{"positions": "rope", "extras": ["local attention windows", "capped logits"], "schedule": "wsd", "train_tokens": 368800000}
Each number is 200 + 30 x the weight over its row's rms, rounded and kept within 0 to 999. Layers, rows and columns count from 0. The size before them is the row's rms in percent of the matrix's.

# layer 4 attention output, 320x512, rms 0.0415, rows 102-127, columns 128-255
086,210,219,179,219,228,235,180,257,219,227,221,211,206,186,208,245,179,170,175,235,209,284,212,179,195,223,225,148,159,166,207,157,178,170,147,201,159,207,187,143,213,216,104,282,161,176,214,200,183,225,247,183,201,162,198,282,208,174,160,175,261,219,181,227,204,202,193,222,245,234,187,203,241,197,191,206,176,172,179,226,207,163,184,196,274,191,200,178,212,192,137,198,194,237,213,254,263,170,167,196,170,240,184,202,239,202,148,179,167,224,188,217,217,211,195,166,195,180,209,230,142,183,232,183,208,171,188,193
104,203,200,201,205,196,215,170,233,211,222,196,221,186,223,240,175,177,207,203,181,207,177,168,190,236,166,173,268,208,209,211,229,205,181,191,154,192,211,199,180,170,245,176,223,211,159,212,164,182,193,169,203,217,235,166,177,202,223,184,181,223,175,232,210,218,207,216,200,216,189,219,220,174,152,187,198,249,225,179,224,193,202,208,178,218,147,191,160,205,201,224,152,180,185,189,141,194,247,222,222,204,219,196,154,273,182,170,195,235,192,186,214,193,259,187,180,218,196,249,231,202,204,153,233,205,208,141,120
097,205,231,182,211,198,213,202,245,214,249,201,268,214,233,174,252,180,124,278,219,193,237,227,141,144,251,263,153,200,205,173,146,207,182,226,177,184,212,148,208,212,189,183,147,150,212,248,227,266,185,236,142,231,154,199,254,246,127,182,196,196,181,204,197,187,203,151,187,278,142,221,231,187,257,195,246,245,165,140,239,240,243,227,172,218,181,216,227,146,196,133,238,174,234,168,181,222,140,208,177,169,188,207,133,167,204,205,192,201,182,251,228,248,215,188,185,198,203,155,216,179,220,186,194,227,195,246,187
097,186,208,213,197,199,171,207,217,145,191,207,218,188,147,195,205,201,209,224,197,240,166,158,202,196,235,228,183,220,191,250,228,156,216,237,206,207,221,180,210,180,184,224,170,217,215,170,202,218,214,190,192,191,210,198,190,209,138,206,198,231,238,195,189,183,246,200,217,180,192,181,178,197,206,223,202,173,211,233,169,141,148,194,158,197,223,163,222,172,163,259,174,207,201,201,176,249,238,217,205,116,230,180,183,182,234,164,158,179,243,189,199,183,172,217,217,167,224,204,195,203,191,186,260,175,193,182,181
099,180,198,177,217,164,229,193,238,161,214,137,245,159,173,282,159,312,216,146,175,116,185,174,222,178,195,186,209,229,206,236,205,236,234,261,169,232,179,203,211,191,200,249,166,188,171,243,180,228,244,147,208,254,238,239,179,190,171,173,221,256,260,189,160,243,181,197,206,192,158,256,192,166,207,210,195,186,256,136,179,190,193,172,190,206,194,200,206,251,215,187,177,186,182,213,189,179,248,161,155,168,197,219,274,210,211,159,165,242,186,182,172,131,184,209,212,245,200,213,168,182,188,214,233,143,162,208,170
089,209,180,173,190,240,223,200,159,158,196,179,190,166,198,155,207,235,220,209,234,193,262,228,194,231,139,227,182,182,185,200,250,200,248,189,210,239,227,204,249,199,144,167,158,217,211,208,188,223,244,205,252,203,135,221,202,166,233,234,193,232,252,211,205,168,206,205,188,147,259,202,183,180,213,208,227,166,184,239,183,172,191,204,261,228,250,202,198,238,191,185,203,214,219,228,266,204,215,160,219,152,170,173,232,219,187,213,199,188,187,212,186,236,171,193,168,137,176,188,199,224,205,205,188,219,172,202,231
095,182,202,208,205,193,200,228,200,193,160,208,221,160,224,192,188,213,233,184,223,212,210,200,181,150,219,219,168,206,209,167,120,196,214,212,174,145,189,188,242,221,239,216,182,187,206,187,242,244,180,230,187,190,174,211,217,180,187,181,189,179,202,222,233,163,195,205,222,219,262,225,198,216,195,214,203,192,264,182,202,191,181,154,250,222,185,231,174,218,192,179,229,218,204,230,177,184,181,204,230,192,184,199,173,210,185,187,228,202,179,153,217,215,163,172,156,167,207,166,175,152,149,206,174,178,223,230,208
095,187,194,216,227,173,210,206,179,168,208,206,223,196,144,180,188,183,235,207,196,219,181,214,153,195,244,214,176,242,213,193,200,186,194,193,182,231,182,220,242,203,202,163,216,199,194,226,250,258,203,207,209,277,186,226,164,170,219,230,172,214,203,250,178,198,210,183,210,168,245,184,212,167,116,159,202,171,195,212,220,184,168,214,188,179,217,234,191,218,161,189,228,229,232,187,182,201,196,170,179,190,179,195,225,225,220,198,197,206,159,183,179,190,171,213,204,214,203,177,192,192,196,223,228,191,179,187,178
092,184,246,160,130,211,221,234,196,226,151,220,174,163,182,234,219,238,244,185,224,231,192,189,225,199,168,176,220,209,198,263,201,231,189,254,256,215,185,220,178,175,128,267,148,211,230,179,185,190,190,164,195,161,202,231,185,232,211,166,223,192,189,189,161,241,196,169,184,229,212,199,214,195,184,207,214,226,219,187,165,224,212,216,178,209,165,163,214,217,192,195,210,168,180,240,140,163,168,168,178,189,149,189,213,192,175,218,199,199,210,175,235,189,199,222,235,199,215,210,234,214,249,184,153,217,200,230,148
106,177,181,188,205,192,157,190,185,201,183,262,184,198,181,212,201,232,213,174,172,214,196,231,202,168,193,171,199,237,162,203,202,224,226,214,193,227,216,157,245,180,244,212,191,189,201,170,192,215,134,197,160,213,213,180,184,211,210,192,160,257,238,207,186,190,183,201,260,248,166,204,165,177,210,268,228,192,162,279,227,182,263,163,214,157,258,170,216,175,216,157,202,189,212,207,202,216,139,215,214,218,170,250,194,157,219,246,264,185,214,229,150,196,160,193,244,205,149,194,185,132,147,186,166,148,147,181,223
102,223,229,222,183,215,218,252,250,205,173,158,192,194,201,196,189,199,185,180,190,227,205,189,199,223,168,204,232,160,180,180,198,183,189,183,197,210,189,212,190,203,187,193,172,192,191,165,222,234,196,275,213,198,202,138,192,195,224,228,180,171,214,211,200,206,171,240,219,250,207,200,209,179,146,231,237,176,206,177,223,140,192,165,204,236,205,214,222,270,207,180,182,203,199,242,187,217,256,171,196,147,159,214,187,227,238,153,203,231,181,240,182,209,167,214,165,159,224,244,185,225,188,242,291,197,186,216,209
104,146,184,235,224,163,213,197,231,176,214,209,252,206,191,202,213,183,198,243,189,173,262,197,185,206,202,201,203,245,177,186,179,168,183,249,243,215,196,153,243,174,211,239,177,182,232,200,212,286,198,220,193,196,184,202,138,209,167,217,250,166,191,200,187,212,234,186,203,185,247,224,171,178,199,176,217,198,257,238,168,222,133,196,213,159,217,165,232,204,208,175,206,169,223,230,238,174,209,133,169,201,187,232,180,155,180,215,238,200,202,168,218,215,191,192,250,212,256,175,191,180,244,198,191,214,227,251,164
093,147,124,228,219,194,218,234,180,176,259,230,188,192,249,207,239,193,218,163,202,189,190,211,160,188,286,169,199,229,206,214,214,196,227,216,184,148,211,172,194,244,166,187,238,208,268,234,189,150,211,164,183,170,152,253,190,268,155,188,229,214,154,240,199,87,194,258,187,160,201,219,193,129,231,144,169,216,175,217,211,104,231,157,184,236,165,215,126,214,198,211,213,200,195,209,173,182,220,281,302,192,189,161,175,269,177,244,191,238,219,158,212,144,242,198,128,208,205,171,218,192,228,151,179,194,193,200,225
100,203,204,175,172,201,172,172,189,190,212,166,216,242,197,230,198,198,202,184,217,173,199,188,211,167,171,227,168,204,197,203,193,196,243,190,219,205,239,192,223,150,198,167,188,166,169,147,198,229,232,219,206,171,215,155,186,143,232,179,208,200,219,196,184,190,187,152,156,195,202,196,216,233,188,169,144,242,199,212,208,227,217,221,220,213,187,225,225,237,219,218,173,184,184,189,175,168,199,195,197,198,292,191,207,239,210,205,209,203,152,193,241,200,196,147,217,172,167,224,202,230,190,180,186,211,182,202,215
107,230,172,172,209,210,223,191,176,223,179,172,240,234,194,179,199,248,151,180,183,186,207,195,222,192,171,195,211,182,197,173,226,206,243,197,217,222,218,223,223,151,206,175,179,175,161,189,233,110,188,212,210,172,178,191,182,153,198,189,210,177,194,210,214,256,173,195,139,255,157,196,223,216,208,186,192,156,226,166,283,226,222,178,193,205,256,190,152,189,223,194,193,119,258,206,154,240,140,211,192,177,231,232,212,164,219,196,141,241,129,218,147,228,253,263,188,162,193,231,214,236,195,207,161,258,186,182,170
093,188,193,138,171,246,183,200,154,182,226,189,226,215,213,167,170,202,230,179,240,212,209,167,213,194,234,242,214,196,147,166,144,185,189,229,305,179,190,213,209,205,160,234,183,227,191,196,235,182,203,200,192,165,174,205,234,191,210,217,190,145,245,195,205,200,161,211,153,246,185,178,166,192,206,181,174,240,198,225,170,201,237,211,187,180,199,199,200,204,244,207,199,224,187,166,126,162,204,174,173,180,188,218,181,282,203,215,270,273,168,239,180,102,189,204,161,238,180,214,172,153,137,190,110,182,155,214,210
098,186,189,147,158,218,239,206,166,220,158,195,190,171,160,255,220,203,232,179,197,231,169,157,265,226,236,224,188,161,142,237,193,244,162,215,204,130,154,226,197,207,218,187,176,212,178,197,166,221,185,197,193,216,247,197,233,193,171,177,257,199,208,158,236,211,228,158,216,176,224,177,137,262,253,221,187,292,223,158,191,195,177,155,217,247,167,209,210,167,179,247,173,256,150,155,153,212,178,190,175,244,233,186,210,220,208,248,213,242,229,223,220,160,168,206,209,241,159,128,150,200,233,166,159,209,264,251,223
096,160,194,194,218,230,185,235,244,206,168,199,182,218,224,237,232,219,200,192,241,234,206,175,248,217,245,207,195,194,167,268,205,139,228,194,218,176,180,181,188,204,211,191,197,212,245,170,180,203,178,182,210,189,239,235,206,206,236,161,235,208,214,143,217,212,198,243,202,166,204,205,209,214,155,189,172,168,171,213,182,165,232,184,168,208,195,169,208,159,136,216,207,227,139,211,207,170,212,254,221,207,167,183,192,236,183,218,161,199,250,176,198,196,231,189,207,178,233,191,223,162,223,178,176,171,222,202,264
099,234,185,223,199,241,191,200,171,166,183,233,205,218,161,222,191,233,222,185,216,199,221,208,185,208,218,226,162,170,180,183,169,215,167,236,169,199,186,204,211,238,243,211,159,197,177,232,185,178,223,144,178,170,225,187,203,131,198,184,204,173,184,202,189,201,185,182,210,202,251,173,197,179,202,207,243,192,168,267,193,213,158,120,228,167,202,186,202,192,209,252,207,166,218,244,223,232,230,233,139,198,190,186,173,117,159,253,227,149,199,165,174,195,158,230,199,248,139,192,158,175,168,212,197,171,174,196,210
094,196,189,194,202,229,261,246,243,205,192,218,188,160,222,211,227,229,226,169,187,225,172,230,173,187,170,193,188,167,210,207,192,192,203,192,198,197,135,201,203,226,180,223,220,219,226,262,206,177,246,220,169,197,199,224,202,206,192,197,225,181,213,177,227,195,250,143,215,210,147,175,201,252,198,141,191,257,156,182,250,203,220,262,182,207,151,219,179,225,162,189,199,194,170,180,189,156,245,134,249,259,236,205,227,204,220,196,246,222,215,193,236,226,267,161,221,280,212,204,243,238,222,224,180,189,239,230,194
094,187,196,181,201,181,192,247,193,238,195,218,169,223,171,211,176,238,176,221,224,218,185,231,214,205,130,162,244,192,226,210,224,191,169,194,200,266,206,216,128,186,219,223,226,157,133,162,176,200,166,232,193,215,224,248,187,175,286,195,177,196,210,166,183,230,234,199,124,179,118,215,161,244,187,229,208,229,169,210,215,245,258,259,154,176,164,180,225,202,180,184,165,222,128,208,193,186,162,210,216,230,173,189,196,208,209,212,194,248,207,212,208,209,248,202,240,216,172,174,201,214,246,142,152,259,227,217,203
098,134,211,197,212,197,202,192,240,201,203,199,204,124,194,234,143,181,194,221,219,195,231,214,213,215,179,207,219,207,157,228,149,194,145,206,223,200,180,188,225,199,215,232,223,222,210,208,197,215,190,184,229,176,205,178,202,201,217,189,242,204,223,162,178,184,199,250,167,215,228,228,211,171,229,163,173,193,187,219,177,232,180,242,232,239,184,192,142,225,271,209,268,187,244,200,286,188,201,175,231,127,170,200,154,233,176,132,181,114,221,262,230,178,225,203,145,172,198,201,224,190,186,135,195,241,214,231,146
092,214,208,278,232,199,189,165,223,278,225,211,203,220,210,160,262,172,152,207,155,225,165,227,192,152,231,195,201,216,223,159,174,217,173,178,145,208,219,194,218,202,214,135,172,178,172,191,192,269,198,243,172,197,221,163,205,211,213,238,136,212,233,226,193,185,218,184,223,233,219,178,246,204,216,218,213,249,253,227,203,233,197,196,208,221,228,194,243,173,202,188,226,169,193,240,176,210,118,197,216,214,202,181,172,161,188,194,183,231,170,156,186,301,153,196,212,197,198,176,173,136,212,205,172,187,165,182,173
096,178,210,233,202,194,231,198,256,190,246,212,208,168,210,188,233,263,193,208,212,183,182,208,191,225,203,255,196,198,211,232,177,180,158,164,162,228,171,190,187,144,250,185,194,172,229,253,160,207,190,189,191,247,185,219,215,190,204,205,209,225,195,173,200,227,264,179,191,159,187,158,217,263,227,213,208,232,167,214,247,196,115,208,103,241,185,164,170,222,182,223,189,177,205,191,245,231,224,214,154,213,242,173,197,220,207,149,182,161,202,191,232,228,238,236,218,252,142,179,214,245,256,213,236,180,220,169,178
106,195,153,231,249,164,184,139,190,233,187,216,239,209,223,202,227,178,164,226,201,243,229,213,196,221,172,199,216,189,193,191,222,145,191,181,174,224,226,198,234,214,229,206,236,186,234,198,148,222,219,193,221,207,176,155,242,206,228,198,151,263,175,206,180,157,223,196,232,196,153,162,245,150,171,184,217,202,205,172,267,202,220,173,220,202,165,204,175,215,203,173,239,160,189,204,229,197,170,220,187,239,207,179,262,194,206,208,183,225,147,210,187,211,192,171,169,159,175,249,206,232,153,268,220,207,153,139,159
100,195,102,212,159,162,231,235,207,187,211,237,203,174,254,242,178,127,199,194,162,219,189,183,192,161,140,177,237,223,155,172,256,181,222,271,216,258,208,163,219,159,185,232,166,209,266,185,196,238,195,173,206,176,185,169,136,201,173,230,182,200,189,214,167,190,192,162,154,186,238,151,222,239,204,143,184,249,228,199,209,243,259,231,243,255,174,189,161,89,233,240,219,254,199,173,185,277,138,239,260,166,257,162,181,199,213,201,206,156,213,227,241,241,183,203,152,223,158,235,286,217,224,165,194,189,215,137,230